config.toml
num_hidden_layers = 11
hidden_size = 128
num_attention_heads = 6
num_key_value_heads = 6
head_dim = 32
intermediate_size = 512
vocab_size = 1573
hidden_act = "tanh_gelu"
norm = "layernorm"
norm_place = "pre"
norm_eps = 1e-05
positions = "learned"
qk_norm = false
attn_scale = 0.177
bias = "all"
tie_word_embeddings = true
parallel_block = false
init = "normal"
init_std_qkv = 0.0442
init_std_o = 0.0442
init_std_up = 0.0442
init_std_down = 0.0442
optimizer = "soap_variant"
learning_rate = 0.00602
beta1 = 0.95
beta2 = 0.95
weight_decay = 0.041
lr_head = 0.00694
max_grad_norm = 1.0
warmup_steps = 200
schedule = "wsd"
decay_fraction = 0.824
decay_shape = "linear"
final_lr_fraction = 0.0
batch_tokens = 32768
max_seq_len = 128
doc_mask = false
train_tokens = 148500000
max_steps = 4532
dataset = "wikipedia_en"
Each number is 500 + 50 x the weight over its row's rms, rounded and kept within 0 to 999. Layers, rows and columns count from 0. Numbers have three digits each. The size before them is the row's rms in percent of the matrix's.

# k: layer 7 attention key, 192x128, rms 0.197, rows 121-141, columns 0-127
# q: layer 7 attention query, 192x128, rms 0.191, rows 122-141, columns 0-127
# v: layer 7 attention value, 192x128, rms 0.198, rows 96-127, columns 0-127
# o: layer 7 attention output (transposed), 192x128, rms 0.176, rows 96-127, columns 0-127
k121 100:524466500447498445564546487562564466586536556502506585534447400528466519545533509570562574489507476485481571455479540546496426372481465501495335546487542472582478443517526439395528454598511466446459513472517482541467541531484553521582428533409567622556495485467558508457492523570503565516495523548527483545508575524492511437536520505539501594520548434565398466460500539438543523505511
q122 091:546505534528547542527556496540421501436480510400485526444559521504394520452464552496493584544482550502469503416500448469428551492487475422486510495436502572558457419463538483534480563462499505424525440455515523575573527466636517573551546591530522516538450493536446459451467525514411480521516473402461450515374500485580460452550481504552553561500602474470450409536483387484403497498452
k122 100:547467523446561555501470603462497470423434443544479387512391505489534523465522562452448580477516443431450525609537457475477602391504493492502526393457485522520544439569552581479534529518506468459494457470516474538488475498526447546539600449502577557499440571492516558467486496472433454572452507490515508564379490530578490563492523543605438441561486461546412431484502437506454462510490
q123 103:523559454584582549454454484541488528562558437404480504416505411537534584435514525362469524466475487527506517489490465418363496524460539582431559492547469434491502545506502371466457451461510446545509499530481488448467540575449515539459577547549461524443563519503522424560564555502519457488538568524441542481520433456565508470614485425517490562482503368498511535444536520492467544517516
k123 098:552561527511500504525542534513376547494488476559455520429448570573442555581483383414546583478511518685523482558513549529518525537541469514535438464528522389543470498470498482486482482491545487504483526520429562472434392507501542476461514451479552545424527445453533527550506458454475445512424532494444526456470389517562501418525463581518491508557424509470421449437560594488559530525512
q124 101:521489529527422555508469501445420489584512522518479558482555550536437645552552491540529558543421471460528465408414480630497538422490515451446463520527464591484545480489514552508447502549459482557438517476483466462520656422401489569415501484460448453435456489523516502519546510580481476441499541515519556441471479517528482580419562428497520535378485459534523489458530504538457462578533
k124 102:450472499447349489519593468534459544477543512489499480484536517555407520469575477512503582411552470515441520474509471565479479520448461452544470459477495464446525549387505539563421454576475553428433470452492522518473568425509558457461527420466442572464459564435534562423441403470517445443502485543525542513511545524523539580533485485445527586422450531547535460539498443481446464654531
q125 097:436448537470458494525377513626497460533530459419524572497394439405368513533476497489473490529452429510469448472458468519468424507504507555529427607574481581528545583539536488502506472429503525483504465515551504618495532529492516462558460549547582532538502517594544412566485506501499529448557438429512520450485605574461435497481483539501421427501534518520424501526477544529418548472517
k125 099:558456585504523442492500505487522483597466494465480561503437509452486373485522499496524430450499455450507492515559552449472502521459479502582492581552456562449603490479558495583477586438685497454422504528519477445534465623522537475557531563490570488560557562440517560521518495466508424501539493437486527511481592560529501514463528477409467586431469541483518534461484524530612411536523
q126 110:494553487507548501580578491449507555538490532515525414493497476368502470463432557524488532478545513466477471527486520486482521399406482576506451516509489520502498483539556461573482493473558533532502530481511489523604477542492352590428575560501482500536480544557512494505472561591537525416525442544599483402514481641523571496594535446548579484476513483563511378440535454439554465480564
k126 113:508489489523494486517495481443427477501478543468494452492531515512483473561482630452466498508518518534449513456644546560520616447528569484451440516421478574568628408456592521547494468516514433538459552481518590506603451471441472538405519492465457585463478499541541509521425508494492465432444473451529515436509573500451488503463407532578558505494543586591467442502535536455576423540554
q127 103:491495500502466475405474552458431490499533505458560402527519556532489478529549489515544472615480505555477418512476427565419468520504449514548489520493452545484538550493507568535516410504485589493447443493519463515550429582548457575504486532488553426550646459507484579482530507453455519463435541492520447507483456440588447585459555539522598500526471442543410481474539370586533496361496
k127 100:455467436523578479446576562564522573456514516550529437561464456526548501556567505561422564474468490482440518450555474564457592518593477527489492532469530554554492563506473579509466458518518512495435463503609442480533525598540551508498505573376502514619520547540467502443501578449477531509444443448406408548469528457456584501513515498516560426514480525407469432495461447582428552438534
v96 095:500571414547521575544473494499515452495497438438582516553465527529423521506405551532404416501508558398481464467532525556485496620441553560524508400537506492487571454494489411431493448521579433549440557547569525490472512484512531566484422465459548505550521373491491504620404511577512469516495477445529398506540548442512488561499536424539505516446425521505501466562427451522472493466537
o96 094:554410504528530494495516511545495467484514427500449508494476515495467487513455540545498540529565493554556450585487493522450457427439445495503572527509501555482505478497543546600467531429589568516554482481538454571443576476518506578526412414473523618415497593501588501386511509432495532627543522428509544461553480500519539426445467557535479477599516558543573475594552444440463434589459
v97 090:431616640474429502523451573441538490461554580494494497545539491488578440406472468493453570562514510532510564456432505525535587393465496447506560544513479511491444479478479521516459450619515436536485510546523548539403466459534543482404411495548554526474500506529560520550560432603414490425490479424449576475471483481532442511426481483476527552523471441489503575469541501403540518448482
o97 095:497496491638534591487441500440482519483472427537474472497507491479477454463549516510505496460492467577413386493537475519531466560475554466525487481571523527447499572431420472455556448498558541437470556475513491479472417577557535576533551547457493517591491572510482463463467596458497530426520406473473605500492489473449624538514607472510567484533471527374446473598456561507434568463464
v98 107:486487482453513402561477499460563564529523560519576454447422432656431530459493467497523485469545394493497449486487475529559506498511485455499476523555389484558483566481411506482457535447487596584541540566460516531472414457463483557442539482469499516424562506479460546508473514451479512523517505507588523587405425569472523548504565530534526591510577562437504436488460490454494461396617
o98 115:408507559506525476450523451542474436505450489461484528491456507532508450573499496424492483454477517487341563519564533512447540468539495543402509518498482518526463512533580541459683498512457452475524547521583546548537553500536553604537425454454535516482463377570469438444506500462566460412547517461462474367542495547598482486470552513420500563459510427457487490514515510427503560512469
v99 091:485543514566503495534546525555530589472445449571479404503511555541521513467537444467520443529427491501533503427487608467502444451458462466444491574504513555499537531552482461447474520446494583502479481603436559404524558530429621513556445503487468522481417437557390521452500545550403447558448433522550498490466484517470382550491547465552593527540474528486547521514465481626571577546470
o99 092:443549561444546485577443438514431407506504556467544594476549402508421472485476560492475533534589496512543578588521431426559612529560493509472549523629452556431503425473427556511561459420490477470480566511502479511560483472446482560486584478490531467421492514478505442424483471456494510511518516472467440615525510493503503547536558567579436484428494581463427466477462453511418441508501
v100 108:479567513447601466568586562535496524548454512495445474530472504418548553463460608439433439548573464434519513446466530445608491518538495525513548486580551458520482486495533521404555517572512472503453463533450485476455639475425537470440495520483543434527482478474585520557527558467464512544508386486521541454476447575552488521508489411483485512512491505537566475488602477451434560449659
o100 104:509491590530475597428482441456525494405669477486522576522514488504476492520463488509565474421498529463467407463527569497563510448481545501499514498431416489376520552502480505531481488485467468496593576532589507554552438415478462560457456501538473528550466547463589456419438416482530525502608419523542552496507505545538450519533546511512415553372439517504445488553459454531473557484479
v101 099:439459508497542566481390482504390534475494437438417477474501525547450503509411565517577496472471513424434498520533556518551524518421487434480484507474493550547451443567490483488535513443508572565398487534512554475490507429474448535477631546469572519498608466448562527412517538432509508570472384570553437531514612507531432449470569500475567512615500491529488560589454459501474504510489
o101 098:601481504516525554460462664515410335588526517514542540457457493491495536508573479481441549571444546544475459450421403501473458519565364467499494533472438474531547559530519513516436488432472509501441496485583490537502450455425495541433431517530428516415518462458509442482541534495513525489526591456470588530467481485518447537502498409537529547393484505530559476497487505546558441532453
v102 089:474467562487477484523533408479430567460437509511511485574429427491506550569435515556505462576531478542473487514458549482485451524469551506498464472469485547477471436431400549585519470500584481486539515585496496507508494552557392530439520452614546537416495506473559441488588529463482477557518554561496531415516571569362546447514542444538505529538490426573533413460475590598445582531541
o102 096:542566542523517527458466536515580560551610453520446498478563479500543518443513471537493548497516471485530432490468524492412520514641445487463575507506493420484563507515589570456606410508428521553484507395529584400487499508453498424512508452510514443610521468560586423482519499511549537587548548535489505508514550527527529497494571449430536396543451524468527600491499429492482395533437
v103 087:496554487464518500462563539483501440491521514450552471555586559500557552456442477529530505507456566482501559483483450482464509598511494489446491442394585412536636620515562532517496561496536478478503442510492545487498390490487487562444587518529408520532574500513492559485476453435589470574435510570431548480496438470612519448500450530509428499412502438443493420458470422529531536423414
o103 091:503475399430539516515446468489513531473526500532455514580487531487397444535473532502533503486446591429585581492575464535491526469499538504600437599496442486515586478545522490549459542553489490537404501458557394545580506441476448464568513497378506495431486424568529560533456539559504531525509526511548412448484513426451502557548535448457509506618553505568553513597477534453532492575592
v104 091:485569467452561459529499494482501520516518499472550637559456377445456401542552561459505535491545489502550486516512557494600482497430608507570426531547420482478509419507565464541454480520443544511494452559484493442438518502431461459481453417457428521487597585412564448510535503497429463422515491498466424458497438544470450539575510511520588526565457529572602508500540502433451416488529
o104 095:547516515476530531431472448472525485559501507497453521432493515500528550501368456450494472458596495538457362488485552536436573457495502467449428405563468397484415554510517443555596516474452411412565566486490556551463575462584485481458484486495554504541516592446381440451520489527447581491533533466523548484463493510465473476541490473511588494404549519474450537516439401563523526456454
v105 091:489479498390539486596471506464566393498435550478577501502538426429447475502431498537501529507590422543538571604494518457533529574572486405555530577458498522466492468468565496456497578545468476391598614507446477470554524438513568449488504477467441535507453482454527489433453436472579429471607493573461439475494537523568497513463491510521525533510473389441503454566501502513471463436451
o105 096:503548467537530413433474439447427616497506479551529509516517584470552489505423478399548480468513518482393473492478519445408443494479468484556514481472504443508488479534447456414564570559594430571502508492585524519511511491540393431519434480500459512500496514470507490640486480465469455550497490443538560480538500408542457529579585468523420436647498525522474501443435525486513516490622
v106 091:465594489421520493532530452445429437444459587447489532549463473410417532384422425551462531502417549558450472531508538537565531530446606578377535506594572535529493548501556442533499523496514569498510514412563475459546492495547440470476422443519547453495532549422516511441514525499456444498434436561543441525548513528444527412459566572492464565462494536475458536451427478498515524514558
o106 091:532476492505434595462511507576547540541457521553499425481553483568510520551510520513463632565491537493491419474493477385482468498521423466612408459401506517571479533496444524438608408450468452505516590497527457474483443505447471405449437458543544514529509575508429493461440513414443519460491578445475447426498549515521466426521511450543483540563589495575497566577571515495543487521453
v107 089:518507493410504532515455473483446424539575523525546471537435436516517539581489458525480430527552506596452377587499485520507484445556446473573543546498557497489494514515609584488438585580564475445498442544527465456536498565452560607428559451442470581442513517533430508495546483429447493554424433527558502432578515452499443543515485513494489496580503415498468509481383445459428494433537
o107 091:511460563507505534383515519528463520560546537414547524502549417470486517468514474431535478493444663486445536431535460534436495486492557374498508437584500469450506542457474446473575451477455521533456509448532445490512577417538533425606472454557423495523450428412542510550530482468421547459565497473447531534491428590407487495489540418535545609532470556509497487507477548464520489457572
v108 081:527441532567554546545496527538600543637571525390512513563523544548548419501509506508590485578451460416474392579509520536489606500522398508472505434478516487537508540456493447546492575486504501512417443488537493445439441493533536495444446526437427537568606538572537459485524509463561507513527483481478510553539411522450537473502549460468536509598410499540494379457533482536531458558519
o108 089:529554413547455484436519527515558401491492515536382603469453458485512462488457553566332540448539583492406516446472522524478537456533519416544449533563473493514447392568527551490455531558542570479566513482465443522521569583518519525580487524533484525483487510544546529460510509615590575531517534471495447591557525520470533556530462490572497584492462540423582506459540462535514532534474
v109 093:506468547494423495461489589503506510502542441562524560381505552524516393467456535408498465569512405514474648565503524532578573484506507461446547450542596557405472511500536546503439482457518516512482489408478550517494505544511464528533414447474537473468534530523577592435583454507574539529507520444481559384466493507533525518412516565552500470468458391480499473466437496488499449529386
o109 093:519442443569472494448370441508423422474427444492479455426616466471466471495549468461467520509583561461570488529575482446377520488510531525503534579512493476551592456464447431526469543547466476547573423546547402454433477501513486467525520536496503478577505485524498484541506525536498497495442381551517481557473491420479535456562543566549560624474416475433453530498569547530495575524444
v110 097:472520545486481522438497421589548466482567546534510525455520456572430564509617446539511328505588380532437442446599490472458496548522544411479568489500547558515422536519474451476542501560520453397486545508494537472463489498440515586456519427502516517491503549512446533549341523520462565508516490478497452510522488498493399471579530523450469460470589448511530479458452494504494589480509
o110 100:441408560500461486443515529460438498514518382516512524537592553529487482518440581443513574611497470469485524486527401563511561478511497518467502414504419520405453519484532550436527575482543533504504501492436482467529528499516444446517599496615503495382560489491626420512538531454490484457569444525515432531562477494425554476399454538496642507474447534505558479544547493448513453464484
v111 090:442557514503480493509473516561447542587558537451513451541472582477531562496518474510462478498538504418573505478495401463544637471442502520462511490492480423459450488575536445484561353549580428572426390502543430406519464458493529472563527533591578496532457558545444520526535501472535490532573524556548478505529535394467470566442477521553470562518434389514472536517432472488442511467454
o111 094:587451443449491492408520498568474529466522499419548506563448551450526494512551445487464471434490518620407527536514530526549509560515488494470492493548507579458523421538399549496488478443539523536483554479532462465527476438509464525481424569445375462499544532507483488500489372598408448437502507485481468522432446529450611470502496498521522554515560564554641448516498485572422420512409
v112 094:524507446520441504607511444548559436482502532529525572489588435588537491470494465546511495428637516495488484541525557540561535445575516454472459536575453515556504453458419530616498580506591474407455450484481518459448445482498526481503417459640345478555448487473539494450508565489568524560481565509560528489566502460435451490506500459519483440515468565523498429548448524452447551497492
o112 094:456497498465509432492581414441609512617516496464478487534548478487443432528496464457499442550417636606476488525464464517458428599505467541541513524497507452430519446538552510512531572519547508505491498563457490543476496512526430515570519466603558522484545492569463433496421474462586531488475515560571405524421445511571542487566515475523453534588458455400627588507512492508488507463468
v113 096:503516471476532496498568536552530476448548422466365480512534494548492588462428454405527451490436453577498564437547498473597465450418497519498483532475550425533486529571462521450523520495475531572453491547430455529571400604552546483465525437547473559623449610568454572496433520561519501572510484437512554480488582498519455493492438440482469487534457509482468594406529453503570467525451
o113 100:474469517418533438504484420495393566550528526552523545550500423539488435425523569527554546523532527500474525538546530489522516558642454552542468536472575551491534558423528511514423462449462602449524463433505461527535477486465549531489484576532577431432562505459527501425604481513534471483462449498510477527456375484534458519599483488470505548482619555536465447575424521454465607443461
v114 088:511463472505578444579565610562496553466530450454513491508516510453510483498451488555454420529398409592467483490555491505502505529560571422511510492509519438566532463511511456416411519490442517453470521545534458517535564586532508527422437501532485547540468353532506512534498483392551447645419469510471510549479563538491506459517459470526561613503556435538438436447562475455447482454552
o114 093:533457527546449486446513455449425461460487552504548539487481490549557414506391569591472508385502497471570507451571536496415554485471467444495506465510593390469548506470508544493488530561546505517479463530485477485444461480457447515639517488527575449431476468518566462498488483501489510501545513427595517550507465634532479654601537477542481413476474583588532532535556519436535482480471
v115 090:453516572440523475534499502513495434437498596513422500491512581508483498529479488480564494426510472448607402536608529473519485520476497460442501534474584451512550472427494496529492459572511491443573457519365586562384466545505505500555489516596458508489487563504534602578563506500467439431436550475477536444420521531564546533481444395471389491452505404476461519507603470477491461526496
o115 096:458487654459551489545523509462547551557569619496524498491453515494579395458525552543528460527449487405511525455511507501476493521539505510565527516485511502496486610538550481474461603575586446551496554549544544459551476530487484538555455564354521515557582551554544427446440505544511509575527362563505431525524556439429614482500525482522502451519571486492545494546468467520491515491467
v116 097:479520472487548569478456481463467562520515413464484437474492420541543444493428553546480501541490452408469476501451577429544530451462505506519492498592585458529495540596435508479517483501466420472522389533504494522617401525478520490579449600511486521491477601489388498592524489430488560512474548562514514602491482558552549589453499511464525480484515505418489542519516541367437500484383
o116 096:477484535547549526421510419546495442557520543480441562534466552453444418576602491449460503450525439525473539491482522532515523540504494552402479457488469550529496489398505607536386473556474593568406536485480501495405462541513555484498511492480539482439497467471489458449503472466358413489591484516514511461503625571525453480502553532511393543550588512459547486444443448545434544448534
v117 100:457475553477566530500407505526552506525555594472554528517470473484485547468470479531417456499529434506418481450475487594616517555566519379536539484489555510525505580466483473552529530417460418518542422522488515454584427495555445560542512626482461502533495516537585541597500479491438601530453579507568499490556452426449574497484516464532524414569539476448444509558476503452503535582585
o117 106:423550416475426477437535392464467514549500412549529485466496493486473444418517533420509482497488495530495520494464455484417427457427574457563439541551487437439576494428507488452546443512511588556528504505523521513460447544410508505558501481505445485468527416478539469378366563484480467402516491483424495510509578588570577469498500476430502572461501449544526533376497484513466394499521
v118 092:515524488432505451505631463614452508426404494564487497444544506495508476443437448461458510485580490456453518529481542514478468508507461522546381482463443500509490525430469447555549517559418470526578522488538539536479493435400497432539391460494504513535450435548588384527446543540523496478514502535491619415484460460633482488542533537483487553470507529469453577385475579511498552464542
o118 088:449493510585469504485530461431497467455521469567468365494505532480464565451523510472599544492535538460497485480550476562554465644525488571527586509436430546583445415467565435488557555554620500505473489501497594524583457503554466496469512493478524429549379541493443561476477500462538481514430432505561611467431516534507526430549578544509554530458451457555527444516507467527472435496571
v119 100:578480462551536461513423489497503438539439450466473501523495537487520537458512505451466538547477494489532582514537496530466542537441449481484485537510438559502493521526451478476476520534419486626517549459424458541411588503537525479497417505546537540528511459376449418443499492555503501463374497454514490444626370526436563508402578400548534518455595469458617519481468446500497597517533
o119 098:472514481494497470591505511565558442455576428567532527512452393517543446432444515520515534522527530461508521612462504466468528514440530481487547515463502483495527444541498421503517568444472440487478454423515505556490545446444536470443551449556547528547417662674473532560484558426441402490562422442530492542523556444499637488519481508478442497490498502502526448528525549547475581456509
v120 100:596540476474516575556468465458447519438453489545520418521502592500514506433507506464555443525589599545476445474574484480517550677544494471515490462538506494539420560561493460499453444459397493514575514484521499466417510472477525482459540494518470533542574474469528483494498459376500556472616475499486488492515557525408479562464439410549455465556457500534581474461497564422482531523638
o120 099:481515492423495505441599581459575456528537501464451548512503502502512496426475536550470564425480480543443443540494653585453514492434556524541539498476423510500582549435602545535483439503535389493550426587520515553627471484441533483482554541554567536529449507597502413496533583499476550522475511476488518495516454490569443448470552466581543514534480505596439383538538483516505456510492
v121 097:458581511461504593469478497486403501534503510534525476507612544448619446595444534514567504454478570462402436489504485584541516515505455444440487469518473453577456479458452533456403568449525506441437476418479522476528493576462463576495458499534508523508516438385485547498561569517420465561593567468553539499498561469422510425458473517486425492483503468572413483438437494518546462533398
o121 095:580530446510465459431470502526539410555529600421570436502448520472454480577575457490433539545453516607544502422492500468465523552540542428496545482470533404561531563513560515611495433553449489528512635476555474544503467529437453439489545542389480478449547489533561474455612505475567576551379502461521474523424484503461608475483479518507550507519476524502499470486499434468460543556521
v122 089:545524578518494501449488557496553502434483542507471616471527493547507478453488410553495475563486427553565481426563506564511445382495507567494384553507307528497469550485557547511510558462516498454497506412526543421509518493541451444475510505453533599484509598515491446488603517431518548496473464454426527509528415495522569542573496511491504468554495492442567453455491492521401508612494
o122 094:602396495475435489502480493563471420583425596444512526445553539435536490502430572409549538416487537460517470432402501462466569511483561542576511451536476466517534489484489461489532521555466577533440515466422519478522395557524531468523538493488513519517506566622446572509516509509584458367489476546513443419542520487579433534505481419448560492476409494469504514474466445546544460438441
v123 093:458402532580485597462476508448450544488507513517534401492523410581504582512511407408442539562577519469438534532535485416473519519518528496586479515409517463426446457547477496580526464535520505507531529489518506512496520542479486431506445423524442403506568526408589500534479577475526576546566503519549595494462588575524506533381478584446444560498547488552504511518511404509419488486485
o123 096:426583522530561488540541523415514443535498379551502582509455489364538512524612455558527627456535529448509407484497569493571450485541526452459609486453493558579523518506554507446507503409492501578443503493479386497497564454555465450441554538501519552437488449478525470577426454571529426538515511488501510467472486544559458430504561469550510519492467468503511500459464545416461534546411
v124 080:448504520440560474501521551482347519467547475595504494549578469554447466578538485463480462521491542517477466487424540593548476466492539485533377417484410619515612492461549501499547527505579419535462585418455552554474458494522484422509515500537503496480569488464436505468434463413386560472520507466521515472496438526470492500527489555475423559587533555524430547481455522553577562488546
o124 084:506532559431443494515440507458540489550518471491517421494479488518481587443576548491536533488490415499473486498529504473523451433418493514513517491523512525521435458410573514470588489542375500530457449407481440513481514462515572510520494425476468517443401656412481480423557516488540574382429532612542553543478544485459619488528520467527502420492484431427513458548519503412562539463452
v125 099:478450542562518476493555553401523381459500550485444579485454552468451545534498519467516502490456506537507543508502471526416560518542400525457399586498520533472469469517498437454491535444536468545503456581555448437490583475429526530381437481599589504497563509463526507439448499538530509478460503493528455430468450533565412413546627530478444528461559447452544482528545542613445434573493
o125 098:602551494472504492520449476560462536461420347573487541434523499541519516478460454496439455576499508440477461480517467484489451501518441434467580539465483589485501440503441421442459522480501485556540617505481543508517423516509506395447536525483449508577399475657499474511403559467547524453487506434560458478427459431507437596511397512495473510490459483489509448533469536475613469506533
v126 096:440406465434582449489415550538535513415436559447413444460576579501457547453518563504499460471515573450426536524500576442502593556555561493573524500453479482492534452487457535566533462517488546417589513428483536529428432592597542445449529501456511523468453496568529473569479497593488485569459523516491496514543589545465541518493379539503562545474469480494472453530511424489491420408520
o126 098:477484505472500536500533388411456601498580469495442519541462485518537498414470492613529549510487455495619441428427436535478530512504427489583516515613572491580472567513471472491507565469515463533510495586538576542576496491493557511584457576513540430483535463480579429570527510564507515497528459521501591487661478560484465434481566492541459449456520531489574572520535526510505554456456
v127 088:490480514534425370587462408547508556492454540521419439496596470449457414498509436519588450571542495449512455582415487563505540517366486465558495500517505505536512449491557565440553501492493511409472491517518420496476527491483518471529522409481498516492554518461568431491445458437486483554551517528456554555626410477510486491569494420364452512494435513580473477493554518489433443483474
o127 093:522528458422504580362526537464434483474599484545509459485498521518514537456539491596458565426492567477377612363504430476439462508537432510486457460590445513441432512489552517533502485528478509545507468535390550400520507494509427496425480533538440510570499564451473501524536457552536516454531536430555538434457447475474479520490460526513418416559542463478463516435459432596513527497525
q128 125:565521551513579508562430570514536514500565508573545553483459620556488443544551557485521523514483602581562480522528415490516512575457421529497532489516446520454437499441527382447435479532567543392588493543521517481504483527555548499485485487460640480533479503487510492455455552494559522489581427461456495478564496482442442417492473502379537407435486481558474516506475438468410442439551
k128 129:471466534543566544517535575526495633504440411636458531398512591506469495551512478502506511557577511518565403541453416475585452509452585565472558472445465522536535529523521458504509510490559444398572369545402473448570510508468516487445463490477550489479559493508420511456511474502556517511528485553498474478515475479451442425438529467491548531462566498481435582427532597472462535443472
q129 118:566626437526541498499492481535415516544454514532543459527487494511493522387446519515573443528566441504491501514524550482520485545571525478552501465486510445569506502519417618473432606507506444562493577525453451453493485613511456524516405499504537451508490552517571543410430466404540565566575518464440488423526532437491378482421489440526573479503517524486463545554570455492534421407493
k129 127:487601524518518557481510497504487577473386493466518461482435513580553487478592382531516459526518533529545483527527536438495569497527496487497402550497583458489555487490480563468463525549453382580544569544494503441496510521545398486588492500517516527457476501547489418392469485511514658549564525403391431494506507466561495508541533483476574557526491470424462446477560409507518495573438
q130 115:470517458551553441415462512378438535502561564526547541444506446436490452595434472560519540555466416558491519496506489587523561479524530528514389538580494428545479439449537547449609495462494507540597522559529516426440456533618523479447517426486508428502534491542474595506486430484553565525489491502566527553473564444519553462531461472486506446454519542362512513425450455564525501492452
k130 119:531487490499502514455530457474404468587585566531518519492515514450478496494465472457445489449538547534485470545485514479475586437492483610575507555565556463544456480523538502467580536545438513569570558489560574482440561489510560426542464524519584445501500474530479572467637490488549615463467536482518438589545583456512460512522428437441455363458567500472459551446417391506441473535506
q131 119:478498497444496472496394430465475513496578419582554532558564632503558489542535442502507498505595495557468429548454582476484476447461575501499528516504499446462474560376464496491432488432514614509490550501528408473525430469453517446558357506532545509464431513491581566556522515547526485538364541525449456440472490467479545525502505454481509484561464472547537535444430475517384481480467
k131 124:464468433523497475545472522472511542532528448501473445528564553550548486408583493496474517507564534448490456584536512469419447504558439494444516498495435486536533569356468581491526499408501655520562459529462516452532467438450535534449382397495513445480515484509617450441541546580532468546397456489487498520527528497542540528558450526389496530539484505551484583390513479487471532496435
q132 121:404426500481561435501506548498543497468468572625569449516413508538411523445503540504540464530546521501532457520420501483537560431511463580488400639535425493499512588600499509494515513487494490579515483448575524521538463510459526511477453551446525411680448520477500461526525462524532432489465529507501476455457531504388558474555508462488459499473559449536605530488523493480608525493460
k132 124:401446432580466415519537471594611452568511533488453420526510458469462459408524529419463463586463503485547488451486501512486495552388511474552493566504573559531534467485534515451443515417481466451534523433558486444557455482492508488486470554383544445649541471483503438516364456510519483497534486487611441450481531483445441482563493486514437472561491462563510525446551495523492421517451
q133 120:430490452399462577473444471499493438560512499476491511511458461502480454490538565534424482475496515374454531490414450438432489551472547558396574635450513552490416504550496513525477583498483487581571464548545475466608398539574509485429609516529452494484530506522523541556496491520489493459471563485457561472453476514380507438509581512543491416479514603432498570522508561527535513439520
k133 122:528534512437449507596496392554465469518506462587508444507454545497434441577483502524443400523436534478474445506402528534425539515437513579534497493497444505549463440577511491583441503513474557534572513602506467483505463514584604524502564455548498448502533489526482546515466477448583546553533517450495567349475449386436596497448479545478531435555452454545532517454529526503575545530565
q134 120:445505447500491428458521506489411536499496470448460466466474502499523421480691461514491511454350418561497476448458497487430448555547591534574455539512413456518550609457524526540549534544462540440434486577591534527510491489505480465483484501545502512558418524471458564486472540452434565493601471538432526461480553597443472505441441544431555495477518571534484462445523453487496524568543
k134 129:388516529430550482546489568490451566548559520497441432392431471469523477542564495484495512536476494455510538483452509606456441489564510560502487513573532524508520515466529555557488543510480477489391412537470527483452524462425504488492474503463472531580497595359400500476403504518480528432475495516445453367502531527524610489504465539432551506496575483474485444588361427506477548520517
q135 115:526496454479428436500464507434481479445473627525482490482488613433483364469505518512514550595522434565475458508565507451425556465565548449539531518425421556446562507499415502454559446505552441552479409509535508609471471487407515514440451483446474411575589461517488584497474470443423581455472588448495564470486515555545490548554528554530582463530529484503487442501452509535472463501487
k135 118:464480432448515459505527595460561470496529541551481499510506531550465548520455577437497544513490488536377537500483440530397461590491446496515442543485475520435528416486493519486551519559575444477481508619459536529537476478513568455532543540361445562659585493567504514412463534465569536473497562446482543637539562416466481519546466528575494518518518516562470482501500420437496459477513
q136 115:491421441617505530592510454423526454540519539595518488457547507512463474484570432482511482367573525457455488439494571500557439480475447573447444440514535476456495503528499512445579528493480541612470540579448430606514565459528481530548574496424469380530450504456450507512414567463501509539420470514498541580444511516455443503406475422533506501464584465502482499469509477496512492381522
k136 124:438531503475544571531522519489479385532474588487562503593483554467587565505519455473545504479503590577439539507466543513489523468390474548421526557454566541459452540551494586453605483493439511492500552592437528510533460414552437536539566427454571445453530427452462458450431506438516514496407457456529549460526493541479475508451430474468511513456488447464526434516542582557435491370461
q137 114:516464526481468525489430515559489547505491500515565449521510492589525524471428410587401495432435495573436420478515499393566444408536474484482476434401488488449558477445459585485492489507467494477421537478570528492524559495455490527460485525496510517549503559421435537524447510535638511533556458552531597500522585451465547419596471539502481581427482442536497407458478385469515512418519
k137 119:575487531539618481474447465576539522492575520503456520523511477412483553519480442536429450558560550528374493441459530511534484530526447475468519521383534540357596546494501536572493494582395470512451460494489521499573511533479497466524367472528531542493521506470501474482581481472579552428405486592576533473535493501462586472582512526482501521530451596466537490567510472493409460491554
q138 115:486541494463481482444520518503467525625432538511525417518474456557486517569491498505604482569508561478448521504420529416476485513480554510573494430513523450430519566564503480519431525400447559438560548518492525534456517423478470537454591471464483461540331459504527408463488555543414424497472448452511517485581490457480488416450538566532527471532593531442476544415452472421541484588437
k138 124:481572486585545384476462512481462502589476494462549469497527533480528509521417485439613472542464585476532535485492487477490492561444496462496479454426543433537601519428549404580550500450399539438534507555544480516446584483540567429414612492537454474510461572414540452472474521515438494515499516427393482430598498603464498496459515483542532466557492555461584472491495512436433511460486
q139 115:497530551419503542436414495576477536449536521560476484436508501529543445458502462450498586504404433511425492467483541448484435507459520545526460490488486526527479532552452454494538577546569430441550486419535435461470531450580586573538582426470468555534494498442575501434514541444485485632502617444445529591412535416586515548510454532513437557525488451466475495588499489472473608509474
k139 125:472446508480514546470477565525502538522596507487519529459475482478534556458540447466427512551493470524445420441435437436426514597473475517481538422530503532501499614535468498457443502480492494439542533483543426517474518472522514530588555406476526577548445495428634425478598485573502478448541622436457501546438435469439509558498493384504551493519527439467482513640451477552528586526552
q140 121:470530501473495505568418545519447572561421481535468512535510548499461471521549544641598509418533499421517521454511518513470509541479494499511532492526469596450430562412546528391369531564488453540399569501444490434429522580407497469504600473459526455489512454538358512518490530477462462529502478382543413454532560507517484486568476535517454537555545505519523435505547570507533532502492
k140 132:565535480515473479540549521479492537579376456529490487475514510505417469507500563570564583491564491542465520493494548534539495579436500453531475476435510612397379564349446487506439607557470553529448499523593466446416501556549413502531533511473486497534480541518466510545537480507490417499529498499553545429504502485553402525552524491435439475496477493457513443513528523351413535509456
q141 112:520497371456506467524460485553464521531475406616397544500451480496469508469467435428563442531496565438538415466621542535508403484436502506536459514504372505486453583505606480493580517493481481521464494399465559497572494601534476483502471527470534407472491548524629445547469540489533467536539567517513455434464502566540542511505488492494552541418453509454411509425514534523446481519522
k141 127:509524378426381433492473472490503569591509490529498477453521529467502479451495456512533501499554576563460481504570519506447507515437490465556524515523413478538533559450451472529596471465526480463392500425437539512498496560489532509519503510526680549483478564598477485507449384494481515506434495394532484427449468525537461503424509515553528619474435486465435436504587515559480548593507